config.toml
num_key_value_heads = 2
rope_fraction = 0.5
tie_word_embeddings = false
parallel_block = true
init_std_qkv = 0.0625
init_std_up = 0.0625
learning_rate = 0.00827
lr_head = 0.0101
warmup_steps = 200
schedule = "wsd"
doc_mask = false
Each number is 50 + 10 x the weight over its row's rms, rounded and kept within 0 to 99. Layers, rows and columns count from 0. The size before them is the row's rms in percent of the matrix's.

# layer 2 attention query, 64x64, rms 0.0683, rows 0-63, columns 32-63
120:52 43 63 43 29 52 44 63 50 48 61 59 59 54 50 70 45 53 78 46 43 55 44 54 44 53 31 58 59 49 53 60
074:47 47 38 48 65 45 45 50 52 52 35 34 43 46 64 43 57 55 29 38 55 48 61 50 57 56 60 52 47 53 58 39
126:42 50 45 69 44 46 56 48 44 59 65 63 57 66 51 59 45 57 64 44 51 49 50 39 55 41 42 51 61 42 46 69
096:63 53 64 39 46 51 53 41 42 44 78 29 37 46 47 71 51 43 37 59 39 48 41 54 57 43 56 44 49 43 48 38
093:51 51 55 45 38 74 45 65 41 42 50 67 67 48 46 56 44 61 71 44 46 64 56 52 52 36 45 57 47 55 41 52
089:56 58 46 50 62 41 35 45 46 54 54 47 48 57 49 16 63 75 41 38 47 43 62 71 38 27 58 47 43 34 45 55
109:46 49 44 52 68 38 49 44 45 54 29 41 47 41 46 51 59 52 30 44 48 47 60 42 58 61 58 51 47 54 54 37
093:55 71 45 28 44 50 54 62 42 63 19 40 36 40 73 74 36 56 35 52 55 57 51 54 49 51 51 58 61 57 48 37
114:60 50 61 48 33 65 47 45 57 51 77 63 68 51 41 56 51 36 73 48 54 50 41 55 46 44 37 46 42 50 45 56
062:62 52 45 35 69 43 39 52 37 55 53 23 48 36 53 41 52 56 36 53 52 35 52 52 50 41 69 54 41 42 47 36
099:60 46 59 36 57 64 51 52 74 59 30 52 49 45 68 55 48 28 25 50 34 50 51 54 53 54 59 46 51 37 54 60
099:61 45 56 58 47 42 59 47 58 58 48 38 43 37 48 60 46 56 49 18 45 46 55 44 51 41 45 63 72 60 53 50
114:62 41 33 37 65 39 49 56 38 63 39 39 46 61 59 50 54 58 61 45 42 60 55 38 24 56 60 43 41 52 42 47
103:56 54 59 67 54 42 43 61 54 61 47 62 60 55 28 44 48 68 49 57 39 35 39 52 51 53 48 60 61 52 53 32
102:59 59 40 45 56 42 41 49 73 47 50 44 57 43 40 62 44 40 50 54 49 67 49 56 41 44 42 59 55 80 50 70
103:35 44 56 62 61 31 32 34 57 45 43 64 50 49 51 45 54 56 47 48 44 52 35 36 47 62 46 55 46 60 46 32
113:39 38 57 62 53 68 52 72 47 38 52 42 39 54 55 48 64 42 36 26 66 44 47 58 49 60 46 56 52 49 61 76
121:60 52 48 46 56 44 45 52 46 39 33 52 53 60 65 37 49 49 37 42 47 47 66 64 53 46 62 57 43 45 34 48
107:39 54 38 49 65 51 67 47 55 55 62 55 46 47 40 45 56 59 52 34 41 52 60 49 46 63 47 34 50 62 45 43
100:51 49 46 62 42 52 61 60 58 57 63 59 59 57 37 58 51 55 37 44 56 39 51 41 59 65 49 44 56 50 40 53
110:46 47 57 26 54 62 46 50 49 70 47 46 58 45 39 37 58 39 52 44 55 51 31 46 53 49 69 40 49 47 59 52
105:28 63 45 58 40 56 39 39 52 72 59 53 54 45 51 34 49 59 49 41 48 51 50 44 55 34 50 39 57 53 50 55
093:50 42 61 45 52 59 53 51 60 32 51 33 61 45 46 56 46 31 53 39 45 37 61 34 29 72 50 55 56 48 47 56
099:54 46 53 51 62 26 55 52 52 40 56 54 46 21 30 58 49 55 57 46 59 44 41 50 57 50 54 49 49 43 70 42
112:49 60 40 54 43 39 53 41 68 48 58 46 34 46 62 50 32 68 60 50 56 35 66 34 57 42 54 42 55 59 41 49
095:46 55 65 56 47 60 53 43 47 44 48 50 43 52 39 51 51 54 47 50 62 53 46 28 42 70 35 49 48 59 30 55
106:50 66 41 54 55 48 47 54 50 55 54 64 62 65 56 48 52 51 34 26 36 43 57 51 54 60 56 21 46 52 59 59
108:46 43 43 60 48 65 45 68 46 59 62 50 48 54 51 61 60 45 59 48 54 54 58 58 60 37 32 39 51 47 36 47
112:40 82 37 54 42 49 61 49 41 69 47 37 35 54 22 43 42 39 42 43 51 40 56 38 53 42 41 47 38 49 45 49
093:54 43 48 47 55 40 44 31 49 60 63 46 40 51 46 66 29 52 43 45 49 47 58 71 50 62 60 45 48 45 63 50
108:74 42 56 36 40 49 57 33 55 57 57 48 46 61 51 64 42 61 47 54 49 60 54 37 54 59 26 59 39 55 56 66
095:50 41 55 46 46 39 55 44 56 62 37 59 66 48 51 61 66 51 42 55 69 60 53 67 64 59 49 48 55 47 35 48
122:57 54 54 73 44 64 42 36 47 65 62 50 43 23 38 61 23 50 38 52 49 46 43 48 58 40 56 54 55 45 39 59
095:51 26 45 49 53 54 44 44 58 52 57 56 60 34 43 43 55 51 53 49 52 48 53 36 52 42 42 58 56 48 37 61
105:71 72 43 60 41 58 59 50 51 36 62 49 32 64 40 58 39 46 31 47 56 49 45 71 52 61 58 45 33 42 56 40
087:52 49 42 61 58 40 60 34 63 63 55 66 60 33 45 46 33 66 52 37 62 39 61 42 38 68 57 40 43 65 46 49
078:52 48 45 34 40 44 42 49 39 60 36 57 53 49 76 59 59 39 68 59 36 54 60 39 46 47 38 65 66 39 54 58
105:51 23 52 41 61 71 51 43 52 45 54 31 53 64 59 57 51 47 32 66 44 65 49 65 40 48 36 55 49 59 48 56
089:33 35 44 59 51 50 42 55 42 50 61 63 64 48 57 59 70 43 66 40 65 48 47 42 48 50 42 43 72 47 56 59
077:64 59 44 53 46 47 43 69 40 65 41 46 40 35 50 43 37 46 62 63 41 30 48 48 41 36 54 54 58 41 46 50
080:58 40 43 55 59 63 28 52 61 33 62 57 47 50 51 35 37 46 30 59 50 45 58 74 28 52 49 47 40 54 54 59
104:41 43 56 50 60 40 44 33 43 37 41 43 45 46 37 30 49 50 34 65 62 45 57 49 55 58 58 43 33 56 38 37
119:53 39 51 73 59 77 56 52 53 40 59 43 41 56 48 47 52 43 53 55 43 46 31 56 48 48 49 62 45 49 57 61
087:49 57 46 31 50 52 47 42 53 59 41 53 61 39 61 54 50 64 63 48 67 24 72 51 43 41 35 43 51 56 23 44
112:72 31 51 43 56 56 51 48 64 29 53 36 51 64 52 49 69 59 52 61 57 49 56 54 63 55 50 65 55 42 34 60
097:20 48 54 50 42 61 37 46 55 42 44 79 47 49 38 34 36 57 64 34 57 42 53 49 57 50 44 48 45 53 55 60
102:57 54 38 54 61 43 49 51 44 74 52 43 51 47 50 53 43 58 50 36 54 62 79 50 45 31 49 51 36 51 49 62
101:40 58 54 37 53 53 33 69 55 52 56 59 50 65 65 44 44 48 46 46 26 52 41 41 46 44 34 55 43 49 38 52
090:59 43 74 53 58 44 46 44 65 40 59 48 50 61 50 33 64 59 43 29 63 67 40 56 50 48 51 43 40 41 43 48
085:44 44 51 38 71 50 43 32 51 55 55 56 57 50 55 31 39 47 51 55 53 48 53 42 54 53 68 35 56 75 42 56
091:56 66 47 53 47 59 63 32 53 57 49 60 45 45 58 36 46 46 54 50 49 65 56 45 52 44 62 55 35 52 72 47
092:43 37 61 44 63 55 49 43 52 31 53 56 50 40 51 47 45 54 57 51 49 43 66 49 78 52 46 56 66 55 47 54
092:36 62 72 48 54 57 61 19 46 51 46 70 48 52 40 59 68 72 47 28 42 59 59 49 63 55 48 37 50 46 44 50
086:51 29 40 57 64 44 44 48 55 57 37 50 41 59 58 55 53 52 51 53 40 32 63 42 52 64 52 41 50 37 64 30
094:53 42 65 48 63 49 53 38 62 53 53 70 55 42 58 50 37 58 59 45 34 34 45 44 45 32 62 73 46 49 57 51
092:47 41 51 69 46 45 51 44 52 66 47 74 40 53 62 56 48 32 47 37 45 50 47 51 37 42 52 51 54 38 52 52
106:53 63 54 67 40 59 41 59 57 49 54 58 56 44 32 64 54 45 62 42 49 57 54 51 41 29 38 59 70 33 54 53
087:62 45 51 39 39 54 55 34 61 57 52 41 46 37 62 57 60 79 45 49 45 51 62 50 52 56 41 38 43 59 43 37
097:33 51 41 56 52 47 60 51 63 38 48 54 36 45 36 76 46 45 53 42 52 65 48 46 42 60 64 49 52 37 64 62
104:37 42 27 56 53 55 62 61 49 55 67 61 52 39 42 46 49 26 45 54 40 52 54 44 52 62 51 43 55 20 34 50
097:47 55 42 40 26 61 48 68 71 47 42 38 41 56 54 52 58 64 50 47 48 58 40 62 70 58 29 60 49 31 53 55
098:57 50 53 48 47 45 60 54 56 57 61 59 40 73 63 61 46 48 45 49 48 53 57 70 39 67 44 45 41 65 58 37
097:29 61 46 48 53 50 33 48 67 40 62 51 52 62 39 41 35 59 58 55 42 50 32 39 59 48 36 50 44 64 63 36
109:48 38 33 67 61 39 37 51 56 50 53 53 48 48 72 41 53 69 59 54 41 36 49 54 32 56 55 56 24 62 55 50
# layer 2 attention key, 64x64, rms 0.0703, rows 0-63, columns 32-63
110:53 53 51 41 34 43 63 50 44 57 53 55 64 45 54 52 57 50 83 34 41 60 43 49 45 56 41 48 64 39 49 58
076:50 59 47 46 41 60 55 56 59 45 64 68 59 47 38 51 43 50 78 46 53 41 38 36 44 51 41 50 48 57 41 57
111:50 50 46 47 29 54 54 40 53 52 64 68 65 52 66 63 46 52 64 39 43 67 37 60 47 46 42 55 55 42 46 56
092:56 50 57 57 38 39 51 28 56 54 53 55 43 57 46 82 53 46 39 55 44 74 60 52 50 56 36 48 68 48 47 51
087:35 38 52 47 59 59 48 73 55 40 66 58 51 43 57 49 36 48 55 43 71 46 49 36 54 45 45 69 38 49 62 46
105:52 59 47 56 66 51 31 44 58 44 65 50 53 52 46 29 49 57 29 60 47 50 46 67 57 36 69 39 51 50 56 51
102:54 49 42 60 64 34 43 53 54 52 41 34 45 37 34 51 51 51 29 75 68 45 58 44 60 50 50 61 51 64 36 50
104:58 52 59 44 43 56 48 46 56 46 41 60 45 42 54 44 56 62 64 42 50 47 49 57 53 62 27 51 44 64 67 48
094:56 51 56 37 40 50 52 55 49 66 53 63 53 44 62 65 53 52 71 33 56 39 58 44 51 59 37 41 57 47 58 50
096:43 44 48 56 70 36 37 59 46 44 49 33 43 54 49 47 51 47 24 60 54 61 68 49 51 49 65 36 52 47 54 49
089:46 64 48 55 65 61 43 65 49 46 33 58 40 44 54 58 40 43 46 44 52 54 69 55 47 40 47 44 51 49 45 64
111:43 53 54 47 43 47 52 53 46 54 71 68 51 32 40 65 60 41 75 21 39 53 43 51 58 50 26 60 52 62 44 40
103:63 68 52 40 67 55 43 48 33 44 54 59 47 58 47 35 45 35 56 69 48 54 68 35 40 49 52 51 47 48 48 31
101:58 50 36 49 39 38 47 56 57 51 69 54 82 50 51 55 33 48 50 50 36 45 48 51 48 46 35 41 54 33 72 58
089:41 61 39 69 57 34 49 54 42 45 42 60 52 43 73 47 61 46 34 67 40 42 56 51 65 59 43 52 46 58 39 51
099:53 42 55 41 42 39 62 46 61 59 44 47 51 48 47 61 43 49 74 51 58 44 36 40 48 58 38 60 57 30 56 66
109:19 46 55 61 38 54 37 53 60 55 51 61 40 46 68 56 49 62 63 47 63 50 59 42 36 51 44 45 56 59 39 65
129:67 54 57 46 37 55 56 46 36 37 64 49 63 52 64 53 39 55 66 41 63 39 64 45 58 55 47 55 61 45 43 45
098:47 43 46 47 61 44 54 43 51 42 63 36 57 29 56 39 63 51 45 54 49 66 36 60 45 47 46 65 72 49 69 51
098:52 48 47 64 55 53 49 43 51 52 58 35 42 54 50 52 40 69 45 50 34 48 50 47 42 56 49 51 68 50 45 62
101:37 58 60 47 52 34 56 47 58 55 40 66 48 31 53 34 52 55 42 50 63 57 56 36 42 58 48 25 65 56 51 51
098:56 50 36 54 54 41 52 56 50 44 66 43 34 56 23 23 57 49 48 62 58 46 57 52 67 46 58 54 73 43 32 62
092:59 54 43 53 34 43 42 72 41 41 36 54 30 32 65 46 48 42 43 45 55 51 63 51 42 51 59 50 62 70 62 43
097:32 38 41 45 41 65 73 47 53 64 65 59 65 49 39 71 47 58 67 36 53 56 58 45 49 60 47 54 61 49 47 42
123:51 62 41 68 65 44 68 40 47 44 55 33 40 45 39 56 53 48 44 44 56 46 62 42 47 45 52 57 40 52 58 46
099:57 37 40 40 57 41 60 43 53 43 35 37 41 57 45 52 53 53 33 44 61 56 51 52 43 56 40 59 66 54 36 55
098:44 43 61 48 64 42 54 61 49 58 56 58 60 47 35 40 53 63 64 56 36 52 50 51 47 64 53 53 49 59 47 62
118:36 30 57 56 63 57 43 52 44 46 38 45 58 42 46 44 46 44 21 64 50 36 55 58 65 54 57 49 52 50 53 47
102:62 48 28 50 45 23 63 45 67 38 51 46 56 39 41 28 58 56 49 35 44 54 62 51 44 65 63 42 45 50 48 43
095:48 56 56 49 53 57 47 49 52 41 56 26 66 39 46 49 66 56 41 57 60 65 58 62 53 64 44 33 47 68 35 57
108:60 70 57 48 52 41 50 55 60 41 39 44 31 54 34 59 40 60 31 69 62 51 57 46 50 32 47 55 39 75 59 47
092:48 62 57 41 56 54 30 41 44 39 48 42 55 47 41 51 44 58 30 46 61 35 44 38 66 68 67 52 56 45 50 54
097:53 45 42 43 76 41 52 61 51 62 21 57 51 49 50 50 43 48 56 51 53 49 37 47 61 39 61 64 53 56 46 52
106:55 45 36 54 63 56 37 68 56 41 54 59 57 49 44 25 50 55 51 36 56 42 53 42 59 41 52 37 67 40 51 42
096:41 36 42 74 72 53 40 67 66 42 60 56 56 49 49 30 52 46 29 42 65 38 52 54 55 47 66 52 50 45 53 42
084:44 44 42 74 50 41 48 51 48 61 71 40 60 57 41 54 28 47 56 50 43 52 53 39 62 41 47 41 71 57 31 50
096:49 62 51 31 32 65 51 34 41 46 48 50 37 59 50 64 63 57 71 46 32 51 38 37 38 44 49 45 46 30 55 54
101:49 40 66 56 63 53 44 59 71 42 64 46 53 56 48 35 58 40 25 25 58 56 28 54 55 53 60 49 47 46 65 38
099:43 66 47 60 42 42 55 28 44 56 38 57 53 36 46 52 53 49 68 40 62 57 61 37 47 45 46 40 35 55 47 61
099:48 53 39 71 60 60 42 51 60 45 69 55 45 53 33 32 58 45 30 56 46 48 44 62 43 51 65 47 35 43 33 45
117:62 54 41 78 65 57 41 50 60 40 76 47 41 45 38 36 54 59 30 47 52 46 52 50 46 38 72 46 43 50 41 59
117:50 62 56 40 48 35 41 27 46 52 45 56 26 47 25 39 57 54 47 61 55 49 40 32 55 50 49 38 37 53 51 43
112:38 53 67 73 48 59 57 37 54 50 57 53 50 45 37 51 49 50 70 48 54 54 40 67 39 43 44 64 53 46 53 47
102:54 44 37 38 57 52 58 43 27 59 42 47 63 41 70 44 51 40 51 64 61 40 56 48 70 57 32 52 51 40 51 43
107:61 39 57 55 38 64 46 51 39 32 55 50 57 47 61 60 61 55 63 48 34 53 42 46 56 52 33 86 53 48 48 64
097:45 44 53 46 53 56 52 59 49 54 46 55 56 62 49 30 50 48 41 48 49 47 39 53 32 43 46 54 55 68 47 58
094:71 63 57 36 55 50 50 30 56 50 43 58 61 59 54 43 38 55 45 46 55 62 44 58 54 41 50 51 35 40 63 37
091:48 40 65 40 51 39 36 50 48 56 45 54 61 54 56 34 89 38 41 42 35 66 37 55 45 56 40 33 59 44 57 42
083:58 31 64 51 64 38 41 65 40 49 63 33 49 57 61 43 56 38 44 41 64 59 51 52 41 36 41 52 31 59 59 63
087:55 50 51 47 70 60 38 33 47 58 51 44 46 50 59 34 55 42 63 50 46 33 51 23 54 37 54 41 70 61 67 54
097:58 46 30 62 61 69 45 41 66 51 59 66 39 48 55 50 39 56 51 41 50 49 56 55 50 36 54 59 36 54 63 55
092:44 44 51 46 40 75 52 43 64 62 41 39 42 60 60 38 41 72 60 54 36 39 55 34 51 49 58 50 60 57 36 58
084:50 37 58 43 55 58 64 43 50 59 45 53 42 71 45 69 51 56 51 29 50 66 60 44 50 49 38 54 55 63 31 67
098:41 60 47 35 40 33 56 53 42 56 46 69 42 39 54 55 69 53 58 58 44 60 50 47 46 56 44 42 43 42 45 22
100:49 32 52 47 51 65 37 24 55 46 50 59 56 45 56 44 52 55 56 62 52 41 32 45 50 46 57 67 41 53 37 41
088:34 47 64 48 44 56 50 30 65 54 64 61 43 52 46 44 63 31 39 54 52 52 58 42 53 46 48 42 42 46 70 62
116:49 55 48 55 36 39 73 60 64 55 64 35 42 67 41 47 50 46 55 61 52 64 32 40 61 45 43 48 39 52 56 50
085:54 37 38 36 55 34 54 45 60 51 63 49 32 57 76 61 52 64 48 51 40 54 54 68 40 63 31 49 48 59 43 29
093:56 52 40 38 47 27 47 45 66 41 41 37 44 53 25 47 55 56 46 48 53 58 66 61 45 74 56 51 44 55 53 51
105:49 55 42 58 51 53 52 49 46 39 49 53 31 45 32 25 49 31 55 34 44 45 59 49 50 49 49 58 59 48 54 44
104:70 48 55 53 49 68 44 76 62 44 44 50 49 30 47 42 48 55 52 39 50 66 33 68 55 61 53 65 41 38 44 56
097:43 67 43 65 36 24 56 60 66 68 57 48 40 45 70 47 55 60 43 40 53 39 51 53 57 48 52 53 42 67 48 47
095:44 50 49 53 42 52 42 54 56 56 48 67 51 59 51 30 52 35 66 59 46 54 49 52 44 68 49 33 69 38 67 33
104:56 43 50 52 64 42 47 50 50 54 62 69 48 45 65 47 65 61 36 46 29 26 52 44 47 45 55 44 46 38 51 67
# layer 2 attention value, 64x64, rms 0.0386, rows 0-42, columns 32-63
103:51 50 50 65 57 43 34 46 55 54 54 41 56 44 53 36 34 40 71 61 54 72 38 56 49 34 53 69 45 53 62 49
099:49 47 59 40 53 65 43 47 40 48 64 50 52 64 40 40 48 62 43 38 60 44 67 50 42 45 38 58 56 43 50 33
106:41 52 34 51 55 52 38 45 53 49 50 56 46 52 56 63 46 49 37 53 39 68 69 37 51 36 64 52 49 64 51 51
096:47 58 57 52 61 54 56 70 46 55 66 46 46 29 54 53 42 46 53 36 56 54 61 67 34 60 39 46 64 66 31 52
107:38 49 37 61 43 46 51 53 61 36 36 53 50 65 51 46 49 57 49 55 51 49 57 57 42 50 56 48 59 60 53 49
104:44 59 38 51 55 46 61 37 43 52 64 62 45 60 47 53 58 46 41 61 73 53 51 56 37 59 43 60 45 44 53 52
114:44 59 59 50 46 57 56 73 69 58 34 60 43 52 42 41 60 50 49 47 61 60 48 32 60 43 53 40 48 54 45 71
099:47 30 49 38 45 48 56 49 65 61 52 59 66 43 48 38 47 57 45 37 30 45 57 51 60 62 30 46 59 56 38 46
096:52 37 60 42 44 48 44 46 42 47 44 47 38 52 32 42 45 52 58 56 30 32 52 53 42 67 61 61 37 58 53 46
098:56 36 59 44 42 50 38 55 43 47 58 46 38 42 55 44 63 56 75 59 54 47 62 68 57 33 63 51 51 54 51 42
102:34 60 44 54 57 59 44 44 52 52 73 55 53 24 39 43 54 46 49 62 51 53 56 48 46 49 63 42 51 57 62 40
095:41 62 52 40 69 52 57 48 45 54 54 43 49 63 72 40 33 49 49 39 43 51 56 51 58 34 58 46 60 36 22 51
103:48 52 56 61 47 47 44 49 28 57 44 49 51 43 26 44 46 76 62 40 49 33 70 52 52 42 44 54 47 52 56 60
096:62 67 36 56 49 56 22 43 51 44 71 52 63 44 63 51 41 51 45 44 57 40 60 54 57 31 49 68 59 63 41 50
103:60 70 46 49 41 61 51 56 32 52 43 54 55 38 33 42 56 46 46 42 51 54 48 49 33 52 49 69 49 45 70 58
102:37 62 37 57 43 69 68 43 43 41 29 70 43 63 44 42 44 52 43 51 49 44 64 54 39 50 36 52 64 43 54 54
116:53 58 63 51 42 70 67 45 58 48 54 43 40 56 46 60 39 66 47 52 41 37 44 58 38 58 47 51 10 54 51 41
111:37 59 54 48 57 36 41 27 38 52 31 48 53 63 42 46 24 71 55 47 60 64 49 53 42 62 34 60 50 59 42 44
101:57 44 56 54 49 67 32 51 56 54 54 52 43 60 47 47 48 44 57 55 53 55 59 48 35 41 41 62 68 51 30 73
095:68 38 50 55 50 51 52 43 50 50 48 44 39 38 55 61 25 59 45 41 67 68 48 52 61 41 35 32 35 43 60 45
117:49 39 54 56 51 45 53 46 35 43 48 64 69 39 44 43 29 48 41 45 58 51 56 41 59 60 33 30 52 55 46 57
111:73 57 61 53 35 41 37 56 49 60 59 65 44 50 61 36 60 60 56 54 42 66 37 60 46 59 43 51 61 56 56 50
108:48 54 41 40 47 61 57 56 60 51 48 41 34 45 47 38 62 20 47 48 66 58 34 49 52 39 52 50 61 69 40 34
119:69 56 30 35 56 54 65 35 51 47 28 49 35 39 58 55 49 58 45 58 60 65 59 39 51 43 62 54 44 61 58 51
120:49 44 50 41 39 48 49 70 60 54 65 44 53 34 37 48 57 47 42 50 55 54 43 34 37 50 53 65 63 62 57 45
105:62 41 65 58 45 41 49 60 45 64 37 61 44 47 45 52 47 43 71 45 67 41 49 48 44 39 50 33 51 54 52 47
107:51 38 40 37 50 55 60 48 55 67 65 64 51 64 52 58 58 54 42 47 65 45 52 33 62 55 58 56 31 51 73 55
109:44 50 51 52 42 53 43 48 55 49 40 60 64 59 50 38 53 55 43 67 55 55 51 50 48 42 38 37 57 40 55 46
105:37 44 52 45 46 48 34 53 55 48 46 57 49 49 47 54 48 42 38 45 64 58 39 75 49 52 48 45 45 46 34 46
106:58 39 59 42 48 57 58 41 58 37 61 48 53 44 45 46 43 64 53 28 67 68 56 40 46 54 37 56 55 41 33 54
106:58 59 46 47 63 54 50 41 53 69 40 48 61 52 56 41 45 54 56 65 47 57 49 24 64 65 36 65 32 76 46 45
101:57 62 45 50 59 43 55 54 63 49 52 48 62 56 40 47 52 40 51 40 53 45 54 66 57 44 43 79 34 35 40 33
082:60 57 56 38 57 64 72 60 51 48 58 43 31 37 45 61 55 57 54 48 44 48 29 62 49 37 65 50 36 27 51 55
088:42 46 48 23 61 47 59 43 59 65 46 60 39 73 56 47 59 72 40 42 47 66 51 49 49 59 39 57 41 46 59 41
085:49 65 59 48 56 30 33 34 65 39 56 54 46 66 35 58 36 50 34 50 49 53 51 44 52 55 62 43 41 51 50 48
094:53 56 34 60 33 39 45 62 67 40 35 54 54 45 44 68 63 49 47 28 50 66 49 54 51 38 49 60 51 44 55 49
090:59 66 59 50 53 57 36 50 38 53 39 44 39 65 56 49 51 56 36 66 63 63 59 50 37 34 45 43 31 61 63 37
098:62 52 43 49 63 50 45 64 38 60 57 35 52 30 53 40 25 33 51 53 61 54 62 31 47 41 52 40 58 57 29 36
100:57 59 50 30 67 55 60 56 50 61 49 51 38 42 44 48 50 66 50 48 46 49 46 53 44 52 71 41 50 56 48 31
098:67 54 70 38 50 47 44 64 38 55 65 53 36 49 47 48 54 67 55 52 47 40 53 58 58 36 38 55 39 57 51 62
096:37 51 61 31 48 66 47 72 43 39 36 58 42 64 56 48 65 48 51 50 50 57 48 56 47 52 61 43 46 65 53 54
107:39 35 63 36 54 45 64 46 47 57 51 52 64 59 52 51 36 40 43 60 50 44 46 57 48 57 61 49 41 48 62 56
085:47 31 60 34 46 27 33 51 59 47 49 54 43 41 48 44 58 57 53 58 40 63 48 67 54 58 46 55 48 80 52 52
# layer 2 attention output (transposed), 64x64, rms 0.0707, rows 0-42, columns 32-63
110:39 48 57 53 49 49 62 33 58 48 55 35 48 30 48 41 55 42 49 79 46 65 31 50 47 66 64 58 60 61 39 37
098:49 57 60 55 41 64 51 59 45 44 57 51 63 52 53 54 50 45 47 43 54 37 55 63 72 38 40 48 40 52 57 79
121:43 67 56 39 56 53 40 54 50 59 48 71 63 41 27 48 58 51 52 58 38 55 48 54 58 34 50 44 44 54 44 43
102:28 44 66 34 53 47 75 50 35 57 43 39 44 66 54 37 43 51 51 46 46 54 52 74 42 53 57 52 53 52 24 53
105:39 37 33 59 60 52 62 25 61 45 46 65 69 32 43 54 42 59 51 58 41 34 65 44 61 63 47 41 57 52 36 48
116:48 65 53 38 57 67 70 40 43 54 43 58 56 63 42 64 52 32 50 39 40 62 58 45 38 39 49 27 56 35 48 47
124:43 30 42 56 53 46 39 67 57 46 58 56 42 52 62 41 48 42 54 53 48 51 55 53 34 57 52 53 59 55 49 51
104:66 46 45 31 43 42 35 59 62 59 52 42 35 68 61 49 42 75 42 51 33 54 74 70 48 47 31 64 49 58 36 60
099:54 42 46 53 45 43 26 34 41 28 52 49 46 65 35 55 56 51 70 47 41 48 50 52 37 40 47 41 48 51 65 66
099:56 50 49 38 43 42 43 37 46 43 53 41 36 59 55 46 45 57 52 86 43 56 31 61 63 42 58 63 55 58 50 46
109:49 30 53 29 41 74 50 51 32 48 53 56 50 62 69 52 61 51 40 68 46 58 37 35 59 64 43 53 51 46 57 52
088:42 51 54 45 48 46 41 64 48 47 32 33 37 40 54 37 39 73 43 37 42 46 67 44 59 38 60 52 54 40 39 38
116:50 39 39 62 60 59 49 48 50 33 49 35 56 49 50 35 49 23 53 54 55 56 60 59 40 22 40 73 60 53 69 67
102:49 64 48 25 53 54 50 53 44 40 50 45 49 46 47 52 43 34 59 38 61 46 53 50 76 31 50 63 46 31 34 54
113:44 40 59 62 41 68 51 55 62 44 58 62 57 45 51 24 54 25 57 50 59 53 39 62 43 47 42 49 43 54 57 53
108:33 44 33 51 42 49 57 47 47 29 36 74 71 45 62 44 47 56 43 39 61 53 58 54 51 50 48 39 45 35 61 48
115:47 48 60 60 71 54 46 45 49 30 68 57 47 54 43 48 62 80 58 36 56 47 50 42 37 50 46 40 43 47 58 51
114:32 55 51 60 42 54 56 32 45 47 42 35 63 43 36 44 54 50 58 39 64 52 69 63 43 27 55 37 42 54 53 60
104:46 43 40 48 64 61 48 47 50 59 43 34 51 31 55 63 44 58 56 51 49 45 41 52 65 42 52 68 58 50 36 85
098:53 46 45 50 46 37 35 65 62 44 46 39 56 41 40 33 61 45 50 54 63 59 52 67 39 49 51 49 45 57 44 44
129:62 50 51 42 55 41 67 53 40 55 45 41 53 63 66 36 67 44 42 56 64 51 61 45 33 46 55 51 41 74 45 58
116:53 45 63 51 44 63 63 37 55 57 50 46 50 53 48 59 46 37 49 47 53 51 50 50 59 48 43 57 39 57 57 42
115:44 51 63 64 53 53 52 70 35 54 59 69 34 47 47 27 57 65 38 51 52 36 43 59 72 51 67 52 55 59 51 39
132:48 58 39 62 33 59 49 58 42 50 43 56 37 29 61 47 60 41 56 60 57 50 78 64 22 53 47 53 47 44 56 37
129:45 61 36 55 33 48 55 50 45 51 65 55 59 74 58 56 50 58 40 50 48 48 37 76 56 60 58 46 50 44 32 70
117:53 31 44 47 65 33 56 52 38 54 54 43 59 50 29 57 51 46 47 43 39 55 49 41 50 47 72 53 54 53 60 42
114:51 60 49 38 35 52 37 67 50 76 54 45 63 69 44 46 50 40 61 30 47 55 46 57 29 41 46 44 55 46 56 39
114:59 57 36 66 41 49 42 54 46 62 41 51 59 43 60 65 65 49 43 60 55 41 72 44 51 54 45 50 52 57 58 59
110:46 60 54 49 41 41 46 76 56 57 39 27 50 30 24 71 50 48 36 43 54 51 46 54 47 59 61 41 56 58 54 46
111:61 44 54 20 44 42 58 57 57 37 42 47 70 35 56 64 50 43 45 40 50 51 52 79 57 67 63 49 48 58 49 55
115:47 50 38 36 59 57 57 32 44 71 41 48 47 44 62 35 65 68 61 46 53 54 62 40 45 47 63 60 40 49 37 51
116:63 51 51 49 53 67 68 55 53 41 69 37 36 49 42 53 56 59 54 60 54 46 47 58 38 41 59 54 43 22 56 70
077:45 52 29 51 46 49 54 46 50 66 45 43 56 48 64 62 57 37 63 69 46 59 63 61 38 63 55 56 53 54 43 52
086:52 36 44 72 60 51 51 62 43 26 55 63 63 34 42 51 49 27 49 65 54 47 47 47 67 56 66 52 54 44 47 61
092:55 29 40 57 47 69 49 58 40 48 54 54 45 56 56 44 49 36 61 73 53 53 64 65 57 47 42 65 55 38 36 55
098:49 52 56 33 62 46 58 30 39 72 47 52 52 52 63 23 43 61 55 61 50 39 56 41 58 45 63 45 40 64 35 55
080:52 32 48 58 45 58 37 38 58 33 61 50 48 44 46 52 49 36 56 77 49 48 53 49 53 61 45 54 58 44 25 60
094:44 54 72 61 49 43 58 31 71 28 59 61 42 58 46 63 55 64 45 48 43 56 36 57 50 57 42 40 52 60 65 51
086:49 40 45 61 48 58 36 37 55 41 45 54 75 48 68 62 49 54 34 42 59 29 69 56 70 48 35 46 44 36 51 72
077:35 43 23 55 39 39 58 45 59 42 33 53 67 48 50 44 52 44 49 63 61 43 52 47 44 62 47 40 44 45 48 37
085:54 56 36 60 40 50 60 49 47 64 45 32 47 22 50 55 53 48 51 75 59 61 58 48 44 60 49 60 51 40 45 50
088:41 47 42 64 40 54 38 65 66 33 47 53 40 46 49 58 53 59 45 44 54 47 51 57 59 62 33 41 65 42 38 37
068:52 54 41 52 46 56 67 59 41 55 38 51 52 56 62 61 49 44 46 48 66 38 61 37 57 59 62 51 50 22 51 53